Each number is 500 + 50 x the weight over its row's rms, rounded and kept within 0 to 999. Layers, rows and columns count from 0. Numbers have three digits each. The size before them is the row's rms in percent of the matrix's.

# layer 3 MLP gate, 1024x512, rms 0.117, rows 124-232, columns 128-255
092:512505511527544566576460437505482551562501490482448531483440494498573522545463490486552554587447542556507407404523497401457624497500517594473536557510523460514458483439565444506434408517528538447570474560394500497491569503451558535528471516514479522557506477472489499519540404592441438499495497449451435430432498535470452551503527481379526571515510501382503361468489527428498542489598
110:452521497531526510579504497458525496511530546497411452479495521467448509438567519504574483502614452555561464495509457542488401523360499480390516494474481538525553508424519511589470476412493532598517436522588423507458515545527518483570501495544524551566468527571528465569318568434578488441524485521528516490485467519494460575523434475527545542540450467482469509525474510451465430435388
113:469471423542463487510504544530576610530396482509472538519504447442610492491490494473519518546487446563499401463554504481469503496571488460483468448444469502480499493427502520572487551487439510521503493449481434499520462470474486467459512537510424503557488451524558607441432421528619494521546394535490444453440493551481475461584556562548451490563484504564497517430553462511491455425471
086:455525468388479561478559488498456557470602533456520472629456508493519514460551414506534433456518473478469527551539488453486537426511520549452542437448436458525470426493406525425459429409488550401419448484499413465566502510451411568568542536470413532491404541489593526434500511542499609531511595532505505469517466470481517438506444499518601500456415486513472519432479494556578601480551
100:489495490404506539547540453544501499507547578564481592425490609468496509536449487500493427522472498471477491571401522424498500496459515458559498444522481576490526604467598463519494561543441479470460443507562450460489598596454480571410424475393512555575463458496482454496592427510521547528559435523462441531568517425625423461509559488427535497545502466570535440583499457434527566503486
102:477480601564414481562445487493562408519486385543470536512582469410473484464509500599477516424403515551479624548491449481657534521486458479556565473472536572442595435631427482451493471485529510455450509529603587496523545561450482447386374460514434455543459488510501483392469536558458529542520436567516515528494526424495437495467508518462560512541464463473462536438470526383503506509508
099:540558595490467591498455531555507591482517478479555503460551549494480530446450444572469545433513507459510471556580448598399489449516475477478523480514507515632517482533491467506505449556407505489524524537389493479504593459459526501464502502497545468549542466529572433535459401592489499415525483546506566625553476512498496454466476470504500381491548473498470510475541383553504455628502
094:575492502576568540393495549535569563532461463562524546560491456411519462518493536509489540455453474535580585514486546498492478420464571404466524502473517498470493515529468473502532613418545431493550458469446546558489437458471551573461510457467602565481447493580471398499452509592582544454520527476507460570446429530535545462448474502556512483517501492518377424519525468500516527548417
102:539479470438528476485496525522601564545551525495545516491483507536524432581408465582450472457504470558492463560547503555538455529545475512600484470606505495495498565465609585537483552507525516475548471495425599558425448549516495504514524559494472485560442430506514536558478510479481478530379491546493589438373658425491521507448525509492536480535480525481467498522511519455527523437482
103:553491514494495486494480506462487549446541574578524524496507483514503493465425560432496510509534511416445551551541445508481498505548505489523453423559439645425456528482449510467466569471597464503591417514480442516541520500509411451584447535511443607497465519542432544471485477440393499449474511483573407433459455527527522514531562501563458474521488563419567513515513536529538475480423
108:532521403572524430585465504523493582517515499532511521458468461534536535467538533575492431537432598454538511388548563497534471446474562539470558445529454542535569494569535466523558556446568593465619483520589493508466618425459472435486520514537491502523599453520564551576482549460575554477453481548461562523476479510522443526543476542511467499515566443510486595528482517579513507489574
094:486501460487635486469489532463442516529517501514390554385497612471489585608505508563514563498418534543441448453535580473501412496551510436518536527513588428433572400403441458477596405449483461511527486485541439448476445493507396538430506439506599466526479549419398472436511504560517525589475437544435528486455430583452415496510556385537483530485529497524515464590519421475496429477514
129:556508449531450510567519500515521480576516510407581447577457489412475438484525458434585604476543474465473428452489524505458492473539435494546513464495432539432501502547550422480476505597538526628459438614472571409480492365539580481436578518510492403482538526589463426485450531421569368531559539441445563511440484553483478518485618593432569433541509408534471545554463433493517462471456
105:466469465451573496522500472541415549506557515438561603445510569551528529495462532474544523455442594476548541402465494372396529417493531402556429494490510452527458504516538411537538610531500514494559559483560534488511491528590543496440508531513478524562439487429487519444497438459486539463447475502477516511409545442504591383594419472547518503531599474452520476385475565560435542538522
098:589480447534541457453509400422565438623509487542617550476481449587577580526447475462533555363474565512491572539473561513509490470411447522527449536604428564429571504535490439502560491523462545584569507545479501521580528493517457495510557550550503584472488545489543481503431511465506506595533497492533445514537531450422511398542460471487512553489400462500516470520498520583455502501520
098:618496531468408475472454499529474453437508506570565394523515429416401557486604490509562484491509430522457493543498551457488473570551562527540439527559416493498457481561586526499363540412565526501493521509488501520532406475481548543499513577503561549500460534466541467596477394513461492514485454502531482393468470396572465557538473450411501482477563412486519438506480459516585487498493
100:546527556517440635491490574495496525441491436520486481554527511502390536446472516483531514480553517517515511501526541458441531520519534514559447460553524501477531530482494540462500555426476553526542595502489579531543531486527467472490481595523472588509424471375564400465552588509502536477492473530457470523571510440562574498601452539625472546504492435568455477562521513519474456475563
108:552555470558534518460502510559501429548454490432543393495510476449421483442505548427531541446505450537496484461410489523459565489486496487421431496534521568481474422513507498462464462533543438499536535524493466421476475428513548538404563437442444468518514456583397558535558457410448383425510462527465512541388493548468588437606451485472487406472540470508475498366455495528534458541485
105:552524505516571501454517442514526497407536443550508570407458596590537491514464568452497507539421579567451459517429485525410480541529498448523542491438496546423505526443511503472495508460499461472486443553493583511553414475507539527540421520492499495531561514625541509503514505475430560484481422533549585559528440469405533579557533491486458462425563536394575578499560466485502531456478
098:462565538487420454585520570505534492547522496458426520538568490449535458587521566613488462519511450562456509424456518535504461532472425471495534530505505493538498444487493491506513520476457550472536517506542474535506598441568487489477482534436533498591447538509462492498452485459417521404528463446459511535506535514471527402460570491466480482579551495558523603540517476593522474599540
097:490494461467410459480429447457457524530441508468556475580464576438537526473472507493507605456408510465477523380512501413495452488501529453525460467492478579482577492462551479525530451453565589477498536540418520547609502524548541425471462586546390527472402560549476490557557451516521491473486467520564533505462497388490557457549523518517582437527529592477531609501480575462516522520401
096:438502432439514489477564522578524479410433588551481544421475456445428498500493480510502487509458458502439533459451531477517530524385458497426526536484504483495515532428463566524489498531479575539466517528442466468428463504531492545490473501452557406367495445557551536578495453511500424545531506425584446461517539464534472513547565530510613500468574470511443425498470418548419480387450
101:558524524472540509513614488560489547529534559485446475491533491400466552467554417551496504467494482372493542568489576506514486518486620456510531560458476445535441493539494534429537563561464398475466559524511527526546472512491473481472478485463508405508539584585426527452530541471579449568433461508433456512416494584537469386573434549477462495453464515463518487557471527471527477532557
083:411559459500528615484506504518453408505482535496501519535581511502467593495605435460502483507448524462503441532490452501564478547468438497510501508504534556530448576396520616510482375522494405530565461446542533489596457589458461450434514488544529504514410438525469529459542465497449527437479485461554473398477563477461489515545562545516459546518555488475529495522456513493566515477470
098:544536517468527507553513467480572540447516499475517525566515512519553563511467479438534479519508464552517430483503507493480518462560426561414445548488507565425547579463518484568447501533481488535433443497532513539553557537533501430527467474518438473564507466539494546485567554456453550524508599552506460414507580503560474432514470493524519508475547496489513530553347512464557504463415
099:524544399488504486480590489529562557503509489492487455564494608505524601428489463542539453451501572454476484469551500549537547505456471519482471517537404479594469502532496403498485493503562409529543481471458481490390456470456474575529559474592476456551473416467460475503532559470406490487488472356552504548580540480454519485438469496612515540505434487454534406439471450433463435501501
096:417498542465460572529518463481503483478486443503518550548414533577489511560442550533473541474524460533539465532528520601491516414440522504494490544543522422507461489436455409505581542527487557512498597492498377475431524433489491450540489515511557524534437489508468532425409552405537588430534463482547649539426443480452484460383471497504483531544562519445454477498441527478519550508446
121:473461499372463544571400501562480531488464544539510532481516493508470483528470467510451540497495578490466519556518480552494468464485441657506516475482596554444535495460367435507620420537468491562413499502552512547441502573491548466545645464466519496484448451427530492426466446494416498481560422495546469532458471452571413463513438483523562459468505473544584437537488472537582495465463
102:530405497455495481544480564496442590482504505456470525480482552521522494430459588526608566532490493374540467508446417488491468420497455462546376496409508496533415427527432495453541527441477449506494490486495488520523520531488521493538461439497479468473591481538449544508507459532649431511504537529513464485507449509462420534439450508519567445578416471529424519474499603534436539431440
100:410482558429486476510466457521458578509522497519423620431503510466490467453586617469489485531529508557475542560530476518521550491562476491512490515489467475448367542450455508520457495497510518543491537498408590542491477477501491551442599484545421514558537506572471455459498575445477564463527437501465529417577500437534436521469416508413512446539459446508542475489500446490513606453452
105:468506484445466539511544497465513515593467420560540499493493459519364472398507553590486562582597504472516592448482564534452485536492544518503504430540436526567417548522476452501509516581489496536459474518466562631544522435431451452547530408478435514477507486489593498447528508536527450460500434525462407572430510422520458452373564480492440503505542475514504473477581371538515524397474
093:553552477544543460448511537569409564527531482547530521467509478520535490482485521493475518526479448451445410543416507510450498499512528432537435472437471455576544496462564552494388462456539534557533389526466472522623525562533495549459548583490555507569453457500517486480534476562513476507559471441478551578517524420451552502449472523454419511498573451544362433472414469387550477576476
090:477499576478487473501536427588428443439510570470510521552472519499487518478577483540458430501496445525408493474617539443563518542450525423442451472500486425451551455517583518463564514504529474519457494544474552506515610525427493565455504482480484469530545504499497508532488523531519548472503510484496502503537416489522538500574380488488490471466588498474540427397459521563539455464564
106:483574516459520495578490478395457446511468506514412520519483526461455532445548527511427514476547471422478532585567489492397615505519503476443373517479411521499482507489476528450504379470450507448479451532547479464480524488478515397494472430581420515575533475504490545518534525548521527577426493466528525465483508471504449615440558515569378448490456520428504647539522501509528528562573
116:472464519466566491531399540533621469450468524523487479495499382509544462555544519403488418497485475523530522536416573519482553507505540433474480540534587468507575519454479506538496435609532505445435566494474507501427540523441545471564460440515520444401495565377472416599539530443530530531489528568468460451405406427499512505461553460422487539517487588411504481516437477517498526467446
100:505503392388544457560496481445524556523410433429499544542435495547555513390442516450548466527576482548567481542544506512465471554488464532441489487507515541374573576522524476511422551468499524531446497461552416453518429455587552518453511508523537452540541592466533459545498595423545433502472475505527555448572495480507577539582537483408524461523518510428600397469538459520530516428499
092:463482452524536475491475587497521600381502494446543653442436473488498391539387439559585456524474485447506433471545513483566502434442527400453515504484491542472500469525519484572549384531493484402536459520486605505404558539484479437468546454520479448528370439604527504545443489490476449500453477556560563519491460550501486496486418438514449485481438513565600538522464439442522545440432
107:489494587513482498511557516457524557552458518487466459473451523519465557459499532435584493480444490484526499468441529553505497516586600535586523428486507545564480450541474498472561451503464379498489544491530543522489542509500508607521465538440525529413524568589434556638480541443560475475487585615387522518557526518465432424483379496467532529418549473523492563478493500462477502562524
116:456557500603583532448365465389563511542440517493559485476501471482521565558505544405492547493431536428531546508510553526458544462535613457413417515616439509427541575585501493442456492502546431538569439503506465557655509525563436484518559530505420477450527529578477515449463501497562455398582476451494537530572511496559489509542505502541497458519512537472448439439543436423422532466515
104:506505496629482553486485515509409578521491491558471427446483404465475584457563531455479520479556494490464518533517450560479441469541622487499574531536439555526540439519539527529520489547469551536519506574543558539438484516531443517624481511530564582475495486452466438580456422441471456462576509506520458518469434514509562508487431445519441529457421542474565557523533475554452486524432
110:467595514425413479499476442535507472482516452587541514455526518510409510517565383559548447501605490436492492500557558509423521400559481447518518552507519461546497524523532445510492567577566412556545505383536482482465484466478411506389491433550466468479454333445461505499379502491509499469438439446500378480467582530501590580478542495479421560477505532483377464463524503567495587494484
100:499531499442554487517523515512504434539517492510500450538535498451578557527492541541517470565552459450508454607498565455511502513454537524619473454536524439478385524435485415462485551419467495483454564479418535544593517499462492480455509452503453470660477411507578520547489552466505444512490551463531520552556364505461525459550479481384482514528579469572443476442561580572436396523546
096:504548498450499425565555472527416520545466522470513500476524472511474507534494572532421560531441510499563520421478506540479581500529435435563557445487565496427458573483544582468520550488489479524441504596452467500568506524491540502511500561599536543473482455503465564505475546477470483451520561539474525536416525562503561527397486542660571470492602503504487426471462463505501493499492
106:565480448719490514552536490522587515527468506462568571605499524408596451488479539460453533492536516457509546452557545482480505436512509546427443439505484503522624527425398479429498464494489643543428520531580417545465623452510456476512544474531528408476472493542538532420463586480534509479411494524465536578473538468537502525522508596442543464447539553572532411572500513460492466477560
120:539534515539521454562511455551463495499531529471519459515516491471522460442436477463521510534621503421503449499514440551471516440533420404461478543462484492437517487442483566502541518493542578515501476549443516494465579481552567484446562502541448374580482481529525538375463560418586358539502405516517497518553458431518515513527561553435518574464513559529452470543446470443504507527403
100:592589469453477522498424407597445585539455554471507569463438526598569510575566503470463567538534513469410487529621551378372511500566506482493436504519446537506503652419498454454411473573526460552518531471558564516509517423447470486526484587539470522531538533491482429581448474546516570449487398542551546452445448466398497503463463485552614513482519593507379576419462527493479553532479
104:448451511485529441551498465496447494499573477463424515581516350474489542577555473465522562462568450502441588423446533586592458465457490475535553564546509424434529479554450559385530516462486467420477466546427500524505544420537503560545511429451504483520514480433491466471457530562515556569485523559499495433524536504516512437488515515503525514555493550526480486511492485539479528621537
098:480486548560499496498466438515529485391450483557483550442438512477476525504421468573613478496563466546464471507536511539524584578539520496477454501565443555520502545420564541396470592532425585445536450542543454556464565535570496438429508450455515491579467475529533506473633673520555449538461494457571546482509405503569464487452435497509522557557463481435535385452506518487556500412500
107:443531514572513379533423566536562475425522449538577476442484440512567513516517488452509583512512424471540563574461531481507552485467459564445533473532505546522478550441485588476504496509553558512592492525473425506494508453452475536461423450552577492524531553509506389515460542457533476508496479535443455485511527484556532413566480492586508579500412548475433527506560506563538571561560
102:553514460444409394539565512412461459557524454551539565427489477421562490491506485504498456537455468470531537491452538510485485509512492463487378564467503425538414428533428629573415458535444481496529502506517602517583585475562461501445469470462443378417420496482598553598598482488576442497547528527531467512473488466488541456514430482529469482574445567399467457562391491486565556508407
105:557521521453582452470458516494477514554509464461457466464573521547496557500465404454578538519484441491469482488548490455595536537582483582464559540492570480554534582475464587554520497580437457480424590518430500507535588560534492566406487534484659415497479495448441570450516514574452561489499479574494511505545401578484484425388520471423489607566569561508517581471521550492613536470488
088:479483411522531434435550596486425463494472536505501604513534526526489500471560408522443541463463360420493467388420510519535536528491398407476506386528543546530546473458492489408500427549478541478470510554489454484482460449470499492473466482422484554536496494562505543438411473574499511447477550419462526465521433496428460500485505492512442531474578491436499448436594541547577494447455
114:497511573496459523525553516527559478413521574471504510562518447528544511536385460479465431500545593526435557459527471521513506525534555462536525622449536449468496488551474501445476498502543500517495520477482540508554548467537488479502537540585547567488497505497510506515505537545494473544429557447486495475432597558429391453526488424450563606476541545502530407553454426443513445428472
106:477438402454487568527516468497479367492450504471486486485569629491424487600535505546492591525579459496468471494464574530418548434438471489485481496552467479541519516474577449416499496483442507502498428456567431538439529488540555491456525389546533401530515460499514490485581464531472427599424491560489501526449544585529457460493506477508503538524537468485438519480490494536498449516448
100:463543456527465552460491491425475533463430597482421517540572457572517451481458537520492532502397469487443515492576453512494524572465468465468505462522419533487445501527497515441446560441475554462337521484488548489472506505580626505502482522478510516575520493613622507527520488451467464474516485494538549537478458521464409469519557376506526582522492438533583435469433405492399537442576
096:585493386505514487533482555488431445496481516516487527466530426465464646533547565516522441571453540491457447576543483481523512388562504527423544495469521452449477494459538547519499509477540501501566475520397465537481471446529554482517547590427458544509519544389490613477564502489519404493504492496513466499503558474416521502514488462510473557513526564521530468462428515524606461550580
088:534444562490436546487449409482508476554515518498543461498548473435515445495513503542502493481420488618547433552518510381584514505575532467538495435451548522458557453467564465392468537547488476491548452348530502474526480485550524512362538533488553423552391541467482551521497443504404463457464538460485559524560573525446514444464490460492437543537439464430449431460489511474468536475499
098:472487529470462427443410390411513455454448396479471556466413519516488486456484580497521481501440561537570498402445530546549462502445507514549514473486436485527534491471560445484546508568568531426470516522418538480431534442459476408526550431466553431583417548475481502553477461428470422574490474483545491592519512345469513490429481465454552496496478536537576516536509391566527470594579
081:459567598390490435559493611504453484481440526484488571562414521445506493591512456503522543496442527520471547405503481443533566435454414489436509537470546495529561437564504396532619500429386549525499505485497497509551564539557498407497463530437601537447533469443457453448457491498406496470370519523541575444444500522408435451554511409480364511462448535387439612509463422470570474474479
099:477462495494428543471470440561547468572574499494556502466520507409514524491516390495523477492448439514517551502559563501583541566404390481522490454443601588471531529488560457506508440544553543507472546506507568459444485504555493494445501524531542504448489547457465493604538539466534421476412487518555594541566496464494501443466402486485492475461502470541615501440551572543552481521585
104:538545464522524563487551514468612470519561508431494467451499520558508509538433541498507465487468464407466554507535422494464582442499555506452509430572452574463538377485422389522589552451511594507457488471441573468475534519515557518505527477489473489536491524464483533461595448490526503481608553492494530513523501539437476549508536434476580513445539462489465490580579445509556447576488
103:503543439529424440591497469458520441503507500477590536472494532477530532484527486506457548511509472584463470465486478513464436471520453557540533475422541388478536582426436461565447454496557493486406509588480501536535511435412380399462498500547487480510477616499500544451563409528494540572483456454586491502521531543474528567526486423617458538575465453595486506515461534562521553438426
102:469481519542532510534543505600555521612568503437534531420474494495529528567577506510533537478470477573530471461490506435510484406435435545567467443468524383513488531466564487504555530492535505496507479513642500504557510526566551503537495540555546554501317485510531545484449529476517529563479539510553405560412578433592526436404542422521463376459486432529371468528526427471457576429439
109:532426575496444457443417402558564457502455519473531527505523472560473475512479389513491472525516541483472477434493520515367481548564578485523517545537485439493580547432501520535510463488412491541506465526440486588497526531524423476412461472507508507562373590563460479573491547457403491520430420492605536485440571553537534404436557455414467475532439591470452461433453431520525593442545
095:502449458609463485496500550523416548426506444499438506500495564488430480453480537545526517498557448523443548449524477425494443497535584501530447446456487546422537408496531507496513515473511494499510422503460519541516542406513580450506510542461522491572478518450607498556431502475441466518481503553474530480471588485490515592479412575460556538504480448490449550557476409400526515449582
098:410539488535530439568449491471437528445356536481542587567511529429475552486434556471495493509548469537540449625548432507533549616549449424561512462479499501462521507514440536450535542555478596492465494520481492503484439492502420522470517529436518582443495528514494556469431469462434439436517548505480445561467544572461509561462515361526466467483485589469451504481516562399477549445468
098:557514524518452470529527453473446474562572492582465479459443417425502485526578505482512467522473552472470432439466530535539422437413482510549618500462520464528563404489455524473534497476472567463427419514457555570582429401481555381541502604497435459374473524547409596543510457505363490498505522509514478491493488467443492508492482547528539417472496426602444497389609470533511336414495
102:475554426448534595526565495542500471545483575517553494536512552508511383506499478500373520516522504530457496479514446508547445522531501519513512458482570523494505445528479486486562562476541512426511477502514526538588446492475444623531514518619521547407516504522400489506511467487433552474478491418475644482535518553523497506549559503462522561529492461510488546510521550580468512549494
103:466572446533496555504469593477464499517534446497508485592509488508488584432564458485423503523481495415563523424470469534580537482508565461428400487502443525514612415538507624635537479460493598471468513480563388484529465459589553603534515392596434414473573466410473367474492609420475496481477504537507519521525541543544497496380541545577558482429612620561415551492482405471525466513531
126:562556555384439412474536462510538556494381606424371494487443514502482442477554529471452457456498509557505539500567543514423464576477490408539437554541488407537597553515482574477456467439466426499540544557564512466495459481594531569506542541558476467441491442449449445628549539554519531439425476595471607592505542517467508495467440539509474583525518586470561516402541512463462524530506
097:410480512452513452517550537395574436489527588472571447472517476578456480562502449553460471534425412595496473529395386472460522489518516577550458619403617422519535563465462522532452500455580535496453543559465500451519470464502472520456590539485456552496448551444517590472445498624421381491441546488584558522529506512570457486468422600530491516519467448498479471465518399522588574489479
100:523520571592387562540502427512531578582507498438452524519531484500416491574536490453493492526527586535531531488538503462543491505456552522503510534495508398496388545506473483505511519510488493463512529489591596565604493546521480576506464552444411505392509440537542482512468493447493499521440502560478494418584474498492445427483587392537444380423568588497439594525432590419473521544492
104:549394486425514544470489412534458421572519513517454400481485634525476392503481509483504559494516517435457476504441451463534411508443533453518547490519546521463476489467388436503516501570449433459455491532482482513472494378453531452442436526513515509566526492610487507505547494445543524470423527421505480500513457540533593520495481459524560521558478473472502448489565533527500435535373
099:416502632486512495562500498498488508543475433462504488486491496482504529502543462505469393465465450434491416516523463556490502483473509498501340478468470480493412542598414450515508529515486527413513488465454425483562441496541549492519510422543587544464432430525543563515454508446528489535394526422601492481484473516578505439480583426433556546376467535492497448470473413518555447490427
097:511478491463487400478429411507508503491467464464487509412443513571546535463505496536572587465551568464538501527462572439478584606558525479460535445586509502481492554475532464456459520413413505519470565565462448495548535522475410491508533502465530456486463483575551414454530495522454492517531493535521503410522429517654371500500520469671507507473486573452560430428517604475464446464509
096:513520572559518541489623532554527441510475517503541630491425484442593492538500527552496504499499447467405494513502550569485506514471496433443533487606516400464503516505468524409548509528573553464495555483468468545544494508584492468500564475518498471546563468454413533502576598466567576528452506496528508564460499515392518454362539408516545611416567460490522507473489504495501493511450
101:474523443412524576507538564408453477494539475462540432530675495493428567350591513555554481492450531493529509482379438574467451478531502503408516459469536520514490488506475516517485486520661463550482529467451496455486575555539542520445520576532561564473517502390516522477489556538554533507560551471471484492458476426503470500491487446504475581425517493547459518495519511427511454426473
097:562527466490540455559529559523536504523496503414487474385566454455385607450552530504479469521482493524471525487486495611465469565464550585414441532461447564541471407404452480551466499572485566604475437541545498549425496488565559564444500390495536520572460560461491528530436459504504488501453453457517491553454559559476483629467518471470452480524528506494595422532506465459416557384524
111:482373473519496394541478533410461473462405442513453497424522550539525482491523468546563536433486442555472605504515445516456485427560521528559482451518446500455489531509435552593555533475410470461514453476431483404441441471488548458499463503557517494476520547470559583519556476453484494384519516461563509579515468576427437516513441445444467357523447500542464427618482518464550458559467
097:493491608491524498431533427457560414485493484514492501554430514476511550400417492451485465481546496470569521482443384489480429632457463473496503479475521546459443475503476414436512497580550559527456345596567480453364515538506484503460473471563586518618480490456505563544413452594520506454515424496498555456469405418496544476542484501554465495469484395372456597451533516430545544512421
102:419455516497564470457419497447573483475486518553505503505539496473560511348464502571551519470418449540516477507368452524488483496448528489506484540564421558557526474504539583583485512499445416501415493487592493466438457588518484480570540417509554505551568617434429481544457523518593520556483513502581541432489429541513474468431558524469583470396490473470518462478371494487548495437507
105:601519496503519536560513459479515498476472582504517448492503500451437486523517484551503548438522487574600502497557470519561433455514496376506464553488453557427540596514524445445509483424400514496435543480549533595502465503426487459439555489565416395530418588535533459509501535510525493551511476540498497499501447501451440482459476543497469483503444489505441513469464415461484497515428
098:507507489420575470508542543554491508461610576526473536478428500426437558534489527526469441555474394551494535485455527473439522474530468605488476428457559389463471518607486547620481544506508478466478415510465444513447544552507559423529470525476523503467488564468493506434483461472546523503597599569516451512443494598545453584430474461486495485456556517511489538575499529483488516454395
105:486430513474454531466540547445514497555507451485507465452447485535497484460417410443573558515574579443526520465477498526544449462454610497504408480559428497553485436513407524528456497533403541605531506529556504561590582462520403475506551455543536447481456516567523420479512548513505587568547541552444436499573464527484490428607518501520359504545434451437519429444419429432385491492513
097:464563492502487536498468450600411438468459514457582493454515400500541489474522569453639588491557500432500456519573483479398548513410534373516486508468508445401562492470465505462566515532459532564481433471443412459507490509574476532521501442505458473386606545539530449477504524427458382379520506478471532484535604403474507454571516554467467476435461525476434516487452501485577496510398
093:468485428434551516507584524457409524487540611589464460448580506454424427543524509545505508430468528479594459586461578523511481484498545513449491544436469523527456603533502428563461472420545501520518484525485526501512549586393503483495463525569533451576527527539422488498508512605481553479482547555539497501485512422553566485564435504505443509505508497514568407515489561546474605498493
091:573474484549530523465537428565516500504488447525490562541507570487554473594595486540492411539376593527504523513492514582504599441412501523470523516461487444570591478539515466436547429548453476510514477483551515525491476440526486526536579509560469457553564486525592578460498466508440572472448407597547559581513478582475546513544592528453477535544566417534411478401493513609620480431501
097:466519492511471436511428543514482497531467592515560481501489520489548423504498386515436553564504536565573474489477571560546439431440544525449514446462432497624525591557451479537458587566559485519517509479500513502440589575468411454527537418503494529459507551451498508365479453461509532492494543425469452485535475527518468480473516449513447496547539499448594486477458525464487467492464
103:508498530506583570480513544488569461539542449585441427451552550525494490479539423537578460480533506477511487524646559534520413493505463536456419469487477423574455555461571458516475486512419545508481552519501526546565489456520487567536507568592478533458567545402497575565467460508467541524418417374485526509525540548529573448525464533552381460541433512596406495451492519489509487470626
090:447506498441474507492503421531487463390507521549501525611483524466473468494524454575512558544512432576498579495468480558498448465415456468474553443558496520484557604478485393516510513451469526504359476446501580472438574547494515512418407487480493454435510519527589461361533531552373468453500446481434480515523584467605485495509482537498419475440524480455514492569494476587531492438486
100:597523438562461505451392556409556453500514478398500592494491459510457625477514549488491581484516603489577550518503490626495494498500475491445456541456525493537415421471463435486579531457435468594548556480541495570516483435511489578475488541407444559466431494559505568588447482536453546483555515423484477556500414547525549566526534519552518519460549475510545450501568535463445419519515
099:474461555523549548555434517521491514493576481475515482508435524553636493377472476443561492589496569465560565441473375438492479436538461522578484472447469437520528557515522424484462458522401490562577496473512480553523465501464555538475454478488500495583483446517474441507445510423518572490574529554511501497431541465449493558475475480536442464434523408514438506521410501459572563481524
105:516560577488466443445496552498609527568512442533570500439510478477403500529547423469527492550490541498497619630497425468534409498540484428505480496506464468460429468453470456532552493477485516516520472539484616512571499399440540520504488491550570517574519480531478522480456480356516426589433491505451451469397478506477512470553558558524486552490468470529438510515418500490541506536511
096:507570443441352584518522472451600543613505526454497529533512546515553528421533555560549486488501522470490450500427492517506571449379452498534486488431365580464545497467372475440425496517551463526425513537460452511487521480501569535419488599561542448555412541458464396528574505487566497481486541490482474588482529459468550473508459534543491498442535386515458566525517465460504554535567
103:548486498452499416434557496499462558529509468524599494437432588498512495568607531472523517523373485546434462501488429448451459465523544499503407460487518513528455528550482574494554563506558532538438485483572516480484379524481477537538460530585456458534544528439407398562476484482527483468503526587493538496509534499518498502395506436538571482495596543558578499491518492516428555466545
090:427477479422480385386435546468506424508547508521514500553570454465467419529507497566520495575449485489622549531404514581490536533509562474502466564454540587453573540509489507522468479454587455524477517481520485519492535533452435478477631476397445616523494436462459490496463484489522486491460428510463450436490515446520530526511570454550540595523478504474538559468433543554456512432528
093:448511399562476528414458515530562522521526500493545499486557564552574410432569497534527513514606531467486495503421468445574495440475555552583448489454532512445420393535494452519517558492488602584562447452514546473500462394476522568455547402428553483601498578505452540540553566459455526618493393512548463490509572561554551408495509425517531508502508432490528525476547491498504482527517
103:487491521583445551485484458586549455495536471475451586454595450408493487407531541456419522437593550518575512402514450478537533512466571401428519454414608531465488530446490503522431480433551536526489475468536558485494451550441506536582409352528412496434513503568437507449563470488611601511509442516534599429474451443517483465405496519492504487452566545578571552466539407451529543541482
102:448455563477504486536577476639476584396432463471498509494486446488475633485582536493503459471481463477442613531528469405468552443494454491424418427595503451532437506538496452532446525551522626657475471534474462535549507479554460569589610466464502524555459427471462529581490580483486466520420452415533421534458437446532434507521503503466506479466484438490506500518494562531436548475593
102:458530500468520482397529535437500427430485583660495585553515596535525579530582565502517441489450603540558540481551530472392515484522516469560456537461533463523439436557431483524485469439525502542437502491492608518444546497566432512437541438476475529493467542454462513517504500417551459463429522433502460540515508552563465565467458488385485546478496528414451553531523507493480564469612
104:398428484510408487437488514541484518430471403448514466552543589548501558473508619541562432505398492517503466527504491528464537441381455480428425494403537495558405458445516457431593478416560518451457538441535538377426538466527566503470533571484516482527549571482522443446450640419500568568468508571431463530518515481422533490545475547453578462461511577459520539470474495462511483476481
094:523367497461451511456532487423490463532558487415538543533468493516457521457520487466468500484545507445496505490451453390488592547528452479518508429507582422446500529532561516540463416514514427419502494461420566523568395488515409473423509509566611473543451548482421508498526530506596396507458527495580482546546418470467499488519536469463454450541514479423484518506488482465437553517472
099:554525521492550571498498488572473429497504490412511483589485480475500531489497435526513610495479540560487485458425447441571492492521567463561498529523617570455548480427449500484575499557398568415402531464612543434614462487466477529458587487472446516652537464541444532515514464563510484485441557546535387444440519424492424557509402502410538489497498472533430512446432497462498531534616
106:525445485499450471501545503449541457489491436572536514574507454452518431484533639488463577487508549521537568538484486473456505430512489584589488504591490538451406595434518525399517547478450518513616549472490421533494446537466447459401491454495517471478532415431534532465473497555462585550514507497560567499508468477538497494485592488546479541426457518512471456430611478492487569485434
097:480408511440574519514488442511436432520490557417506506550515549482426468567425421458504482484508494488471531470506504662514482491509576496466537499470448469490559514570508585497484457503591514495424519550383484557476466403444486481496484485465645446433427543487512496507442455513456483487448433581520491499479545520515572565491450536555492528450473446550447468445555506608431499470498
110:426413509470529522491532568583442465574477534525481514463495508486566570494475445553552504517437535414516562458510524516630463444476478451453546535529483454471603484488433504485451495481464504486455552554420426412453554457473449531455528391511461543545471485449423454480499478537490531463463478542450543556500495476454546509427415366407507597536469506505608423492467440547527475572475
104:499511579468548524477549588513494442466496536488491519497530537614454562552510519532475481467506604510527463530530604508520531492530581444548448476500502621521486500427519455446403519487395495526471485514539477473504489526521412519513483469503358487454516538515486482505488381520468457471497484429394521602506481524377472526625510456477552436578515571559462541498511382458448511529469
098:353556524504498465482442489492632534547492442529533489492566533464529474475456558519519464517529548572509496542482474497425547427555403506476394484462508499506458579578480436474550559652453565481518512538524454511530527472479488425442511516481422573398478428503510579552434445543437473570487416462497447524542511498537508501529476540474547586465475498540562495409415563485417451519534
101:533492508430491543499506558529452472505511455543429526607515511473524487496449573583527612472485523575432471477479543524461490492496512493580423474563487583435441469624446484474590555449530480511504547553525429430524467486442532533490552620570494425511560428451470478477386493464540535566514551439575540424516442447500448487467513530475524462416509503516490492518486502546618490446551